{"num_hidden_layers": 16, "hidden_size": 320, "num_attention_heads": 5, "num_key_value_heads": 5, "norm": "rmsnorm", "positions": "learned", "init_std_o": 0.0, "learning_rate": 0.0118, "beta1": 0.9, "lr_head": 0.00464, "warmup_steps": 89, "decay_fraction": 1.0, "decay_shape": "sqrt"}
Each number is 200 + 20 x the weight over the matrix's rms, rounded and kept within 0 to 999. Layers, rows and columns count from 0.

# k: layer 4 attention key, 320x320, rms 0.0896, rows 236-255, columns 0-79
# q: layer 4 attention query, 320x320, rms 0.0915, rows 237-255, columns 0-79
# v: layer 4 attention value, 320x320, rms 0.09, rows 192, columns 0-79
k236,206,210,232,180,195,185,251,202,228,183,189,194,225,227,193,216,185,194,189,189,195,209,232,187,175,193,196,176,214,194,216,193,203,211,209,217,193,198,176,230,208,181,163,201,201,217,212,195,234,180,169,169,234,254,200,195,226,229,196,196,195,224,193,167,233,194,146,234,188,213,203,206,229,196,226,179,201,213,210,183
q237,204,207,185,212,188,223,218,197,193,170,197,186,196,186,206,209,221,191,244,219,192,229,194,213,201,168,196,199,242,185,191,179,220,190,202,185,246,203,214,219,166,219,224,201,192,208,194,195,233,186,164,173,206,162,214,232,128,177,219,188,162,210,203,229,203,218,220,242,171,206,247,201,227,207,192,226,206,180,239,194
k237,201,199,191,190,174,199,191,185,194,240,190,210,193,181,192,198,216,195,222,206,181,194,194,228,168,195,195,176,242,197,207,197,201,234,237,226,203,212,220,200,179,203,207,225,210,217,192,172,235,196,186,185,215,199,215,205,112,189,200,210,178,216,222,197,205,214,184,196,199,251,235,212,211,174,217,241,184,170,231,171
q238,184,216,199,198,183,175,173,164,194,195,212,182,214,204,212,185,184,193,181,183,208,203,201,205,215,206,173,219,194,197,173,218,210,193,195,247,158,224,193,205,221,221,204,205,178,190,214,214,207,187,216,230,191,230,183,204,222,218,217,191,180,170,184,219,194,227,201,187,224,187,218,218,183,204,225,209,219,167,190,199
k238,179,184,178,163,164,193,188,202,225,186,204,191,192,199,192,223,173,184,169,220,182,189,206,225,205,192,168,237,199,201,183,210,201,198,206,210,180,234,186,236,178,204,210,224,231,175,207,198,214,202,206,195,203,230,213,235,228,202,205,208,181,179,192,202,189,203,229,211,200,201,233,201,168,207,227,215,174,179,211,202
q239,184,181,216,190,194,184,220,186,234,180,190,221,170,230,227,216,181,199,234,213,196,163,195,209,203,197,199,200,226,197,209,236,172,194,198,194,200,220,172,183,173,197,179,205,174,181,167,194,183,169,192,177,232,209,205,210,230,213,223,212,191,192,211,182,174,228,226,210,228,204,210,179,194,196,204,215,208,177,222,191
k239,191,215,204,201,198,201,162,218,260,212,172,238,154,197,230,203,171,210,220,212,172,172,190,208,164,213,210,200,221,190,223,221,202,209,225,199,194,222,180,177,142,194,211,222,213,186,180,170,200,178,190,199,207,235,196,203,215,191,197,208,152,182,202,190,155,265,219,216,196,188,227,178,198,188,179,209,220,194,231,213
q240,179,201,186,191,194,219,180,209,227,245,203,208,207,201,193,209,213,193,215,222,209,193,197,193,177,201,234,183,212,194,219,235,218,153,206,195,230,193,208,225,212,199,207,205,182,210,230,218,255,176,214,212,231,188,193,215,228,167,167,215,174,203,196,172,184,220,232,193,190,185,208,235,201,180,181,172,215,184,203,188
k240,201,214,185,188,196,204,181,226,217,191,211,211,199,199,174,162,189,209,200,192,220,197,198,198,197,182,232,181,198,207,206,209,217,206,195,179,190,176,186,211,212,208,198,157,171,203,210,191,227,178,189,234,198,190,200,199,190,213,158,221,209,208,209,188,193,205,207,177,197,190,203,210,194,151,202,192,170,186,223,156
q241,201,191,156,210,202,188,188,207,193,207,181,161,183,219,209,191,231,205,203,226,201,216,223,239,173,179,216,190,241,210,193,213,215,218,195,214,184,212,219,214,202,177,191,214,189,171,176,189,206,182,239,199,164,187,208,214,208,187,198,195,187,223,195,204,201,177,214,202,181,184,183,224,196,180,188,194,237,195,221,202
k241,199,183,187,206,192,232,242,187,217,187,232,195,177,234,172,203,231,193,222,165,215,216,231,228,186,162,232,175,212,188,190,252,199,236,183,221,168,202,205,207,215,233,208,196,194,243,187,230,196,210,219,194,167,220,202,223,223,171,203,206,207,194,212,233,184,152,175,198,185,188,181,191,187,210,194,189,235,186,264,194
q242,244,180,180,182,193,215,202,186,215,211,215,216,215,216,214,223,221,196,187,197,212,193,234,240,212,195,209,220,211,188,241,204,244,215,191,184,189,221,175,177,181,171,177,192,187,213,219,227,194,230,227,228,198,161,206,199,222,209,205,176,227,188,210,231,147,201,228,243,167,228,153,190,198,201,214,201,185,212,208,251
k242,211,196,188,190,214,224,193,218,227,227,205,215,219,232,213,196,194,192,175,219,196,203,236,233,206,221,205,199,212,178,197,223,218,220,203,206,164,205,196,187,198,214,208,205,184,211,207,203,185,194,229,227,232,199,186,229,214,188,182,130,172,214,197,234,169,201,211,226,199,195,204,179,210,173,201,197,148,187,201,237
q243,201,211,200,212,239,180,198,165,168,187,211,191,199,147,187,206,191,202,228,232,185,183,190,215,177,217,214,183,217,187,222,159,209,188,195,222,207,170,185,192,202,185,199,203,199,210,199,208,219,201,246,209,187,180,234,207,221,244,217,177,230,199,217,211,250,191,196,214,215,193,181,163,207,209,200,194,222,186,215,189
k243,231,185,230,187,224,160,181,193,178,209,172,175,192,173,202,211,195,196,191,210,198,175,192,224,170,211,233,189,190,202,198,215,197,217,211,198,198,192,191,221,166,179,204,218,193,175,197,183,177,191,209,184,228,188,215,210,212,235,228,174,203,245,190,230,220,179,192,189,215,184,232,230,210,218,213,202,213,184,212,192
q244,192,213,227,190,164,210,194,216,240,190,205,196,188,188,173,187,200,189,251,209,199,199,199,200,199,212,177,191,216,206,181,208,213,186,188,180,199,191,167,181,179,214,192,236,247,190,184,203,193,210,219,204,237,222,207,219,194,180,193,193,185,209,214,217,228,219,210,188,190,197,202,187,169,213,178,196,195,215,188,195
k244,184,210,211,221,176,192,206,201,210,225,173,185,171,182,157,198,195,181,188,201,191,172,186,247,180,214,187,194,202,189,205,178,196,174,194,167,193,193,181,184,204,183,219,222,191,180,221,183,228,191,219,207,249,207,209,219,188,191,191,170,203,199,188,175,220,223,208,214,222,201,180,207,187,193,212,197,199,207,169,190
q245,179,173,202,204,190,193,199,218,206,192,195,217,179,188,236,199,180,228,203,182,218,196,217,182,195,174,218,198,210,206,202,205,172,212,207,220,227,167,212,201,181,192,219,214,205,180,208,188,205,260,260,205,196,226,189,203,199,206,192,183,217,173,186,223,149,192,189,221,226,197,232,214,245,220,175,199,179,206,195,182
k245,184,228,208,223,207,200,176,205,193,207,182,228,200,204,205,206,164,222,171,185,219,198,170,170,221,219,237,164,225,209,203,207,156,199,199,200,248,163,214,158,189,194,199,198,200,184,194,209,216,252,212,231,164,213,202,218,220,206,197,164,209,191,193,217,154,190,200,223,198,179,219,215,210,230,220,184,206,213,203,175
q246,177,189,218,192,220,206,199,192,218,196,213,224,195,174,168,210,183,177,252,191,152,178,214,190,161,196,189,209,154,218,212,185,174,183,167,222,216,205,221,180,173,185,205,205,193,203,208,197,196,160,231,232,200,213,178,211,202,144,194,192,195,201,187,220,157,215,176,194,176,173,191,180,190,181,178,248,193,200,165,167
k246,212,202,221,182,233,199,235,193,202,196,174,215,195,187,204,185,177,181,263,201,243,206,205,192,203,186,180,187,171,226,214,189,145,183,199,215,204,205,224,201,206,178,192,227,195,192,212,195,213,157,198,201,189,194,193,196,195,183,216,237,177,196,221,214,196,233,206,192,179,203,215,213,210,230,160,230,190,184,193,147
q247,219,197,181,202,204,177,187,208,211,190,196,155,184,232,218,235,227,228,199,181,192,211,185,169,219,235,162,221,228,211,218,194,213,192,203,168,221,231,184,171,200,198,189,237,195,219,203,206,177,198,154,186,180,225,181,165,234,212,216,190,214,211,225,159,190,226,226,230,185,204,231,182,179,209,217,231,231,233,173,174
k247,213,181,196,200,220,207,196,186,201,194,208,188,209,205,190,208,197,201,186,181,174,229,191,182,193,200,145,212,243,183,241,177,179,219,197,202,220,243,231,187,207,181,206,204,189,183,217,220,178,201,177,193,185,228,190,140,214,230,196,196,227,180,191,208,194,213,208,218,205,211,233,195,191,233,194,208,232,209,175,177
q248,217,206,169,232,239,214,183,197,193,199,182,229,192,192,209,210,176,237,185,201,196,210,193,185,193,199,164,175,154,162,263,175,225,170,194,204,171,231,194,217,230,171,215,213,192,209,239,184,217,213,161,180,193,191,243,197,186,204,201,168,209,210,172,187,212,179,196,176,211,217,199,217,180,221,207,193,164,152,171,163
k248,204,189,188,213,218,201,190,187,170,210,167,204,171,208,222,199,211,240,230,210,201,226,206,175,198,219,179,203,169,179,240,204,209,164,208,211,187,195,191,193,241,206,185,193,172,177,197,173,202,215,198,223,183,214,201,205,207,202,216,207,209,183,199,214,213,177,159,209,220,185,209,218,208,205,169,188,173,179,159,201
q249,236,206,205,202,224,177,192,215,197,164,225,208,210,214,203,198,204,256,220,206,200,205,194,213,244,186,171,200,222,213,207,238,191,207,140,182,201,205,175,211,194,201,182,208,181,194,203,204,164,202,212,160,212,178,189,210,172,177,206,208,202,189,201,226,188,203,187,195,224,191,178,199,192,217,193,187,203,213,204,191
k249,227,220,208,201,229,184,242,218,195,192,197,200,219,189,181,214,219,236,193,178,184,158,221,236,232,147,178,229,230,188,203,201,191,175,191,214,196,190,190,165,206,195,180,203,181,193,218,171,230,211,211,203,214,219,161,205,163,194,221,227,208,207,201,225,192,193,185,177,211,198,145,184,179,221,154,163,174,203,211,213
q250,190,202,211,192,193,210,208,224,209,203,195,259,201,224,211,226,224,213,255,198,189,155,174,230,214,224,180,250,188,165,223,195,206,169,211,210,193,220,181,183,189,176,205,202,221,213,223,211,210,189,225,185,206,199,201,213,198,212,189,196,206,193,193,236,232,217,197,196,213,194,182,176,187,199,211,218,203,202,171,253
k250,202,204,195,175,219,193,197,224,226,216,200,223,211,228,184,213,177,225,236,217,219,159,203,210,204,197,180,233,194,192,222,184,196,208,207,202,188,221,176,252,200,159,193,223,218,212,203,186,189,193,217,227,184,159,196,198,190,196,153,184,236,173,209,195,205,227,179,190,202,218,207,183,205,204,197,214,189,203,166,246
q251,206,208,197,234,212,162,199,198,202,195,211,209,172,229,189,218,185,159,243,213,221,210,183,196,199,221,204,173,190,185,177,220,201,224,194,195,214,220,216,171,178,236,201,180,201,218,209,187,216,222,205,216,221,188,178,204,156,186,213,170,206,180,177,213,197,188,205,210,175,190,185,219,189,198,198,209,207,173,142,224
k251,168,207,206,230,198,198,198,211,220,186,206,208,213,196,218,219,183,179,230,180,205,193,180,183,193,197,231,188,186,199,179,204,205,208,198,211,208,239,212,190,225,222,202,199,221,201,211,196,176,211,193,199,194,232,186,202,167,210,211,194,213,205,203,164,185,189,190,198,189,196,195,207,181,171,207,192,230,185,157,203
q252,191,182,167,173,176,222,170,206,200,186,228,195,188,192,222,215,187,211,184,205,201,219,189,183,193,190,235,181,237,199,191,189,201,213,203,209,203,230,218,234,187,156,172,195,212,229,185,224,206,185,203,200,196,210,176,229,173,206,197,226,227,184,200,214,182,228,180,224,199,210,201,216,236,194,196,210,189,204,198,207
k252,243,205,238,178,173,193,208,198,208,191,180,184,195,167,228,190,226,203,185,188,197,183,181,203,219,179,233,174,212,166,196,228,208,217,212,204,184,229,207,186,218,210,214,151,196,207,209,220,207,186,203,215,220,202,190,210,189,193,197,256,210,229,215,203,206,228,202,240,195,208,215,175,272,231,192,201,176,147,201,180
q253,203,206,174,181,201,197,209,191,191,198,208,204,235,210,191,199,200,172,185,192,223,187,165,207,202,170,209,201,200,230,230,239,218,185,198,148,196,187,191,180,215,195,205,188,225,189,185,168,199,169,190,190,220,211,205,181,196,220,179,211,209,215,186,176,196,228,198,208,212,252,208,212,184,196,209,218,189,190,211,176
k253,187,191,187,211,173,196,199,177,171,223,215,184,226,170,191,233,195,203,206,166,241,190,184,213,152,199,194,207,182,220,237,242,203,176,217,191,203,171,222,218,207,181,167,184,227,177,155,180,195,171,175,201,206,190,173,201,194,219,205,217,252,176,204,226,182,265,191,175,166,226,216,234,176,174,206,231,199,193,220,220
q254,226,199,202,187,236,213,224,188,201,169,207,197,198,200,206,206,189,210,204,187,215,204,177,198,192,221,213,208,210,176,224,170,233,181,202,171,206,205,211,180,196,204,201,221,232,198,203,225,210,206,215,202,209,195,211,194,201,185,204,212,190,184,233,197,209,173,206,185,191,164,193,192,202,217,204,180,198,208,214,156
k254,222,217,201,181,229,205,182,196,156,195,192,202,193,186,195,174,200,172,231,215,202,206,212,193,207,168,213,185,228,176,230,191,197,178,198,203,203,217,200,207,212,232,203,217,199,201,194,200,197,237,231,186,170,190,235,226,189,181,211,162,189,228,197,202,216,214,164,204,191,186,206,231,186,205,229,186,198,197,197,192
q255,209,230,214,226,180,216,204,192,201,207,185,206,188,237,200,209,191,169,221,212,197,186,183,162,227,175,179,255,217,196,192,216,193,178,210,234,262,198,213,223,162,230,199,207,206,211,203,219,209,206,205,197,177,203,189,193,192,220,231,182,239,191,224,193,231,213,163,200,209,208,164,198,188,193,208,190,187,184,220,202
k255,224,211,216,231,159,178,206,238,206,182,146,206,214,218,197,211,189,187,179,223,201,179,202,179,178,192,174,233,210,230,203,185,208,191,211,218,202,194,221,188,195,210,193,184,179,195,224,215,211,207,193,202,178,229,208,200,202,193,193,160,201,226,185,217,197,200,197,201,189,200,184,219,195,173,213,188,217,197,242,183
v192,213,199,200,191,182,196,189,208,151,172,184,206,193,184,208,179,160,222,191,206,207,190,195,206,190,135,212,203,224,168,197,166,196,250,261,160,201,205,185,180,155,198,220,207,214,188,185,173,211,205,188,172,206,232,183,207,176,187,188,159,181,191,210,206,215,206,186,205,191,200,213,171,215,222,196,203,227,214,187,196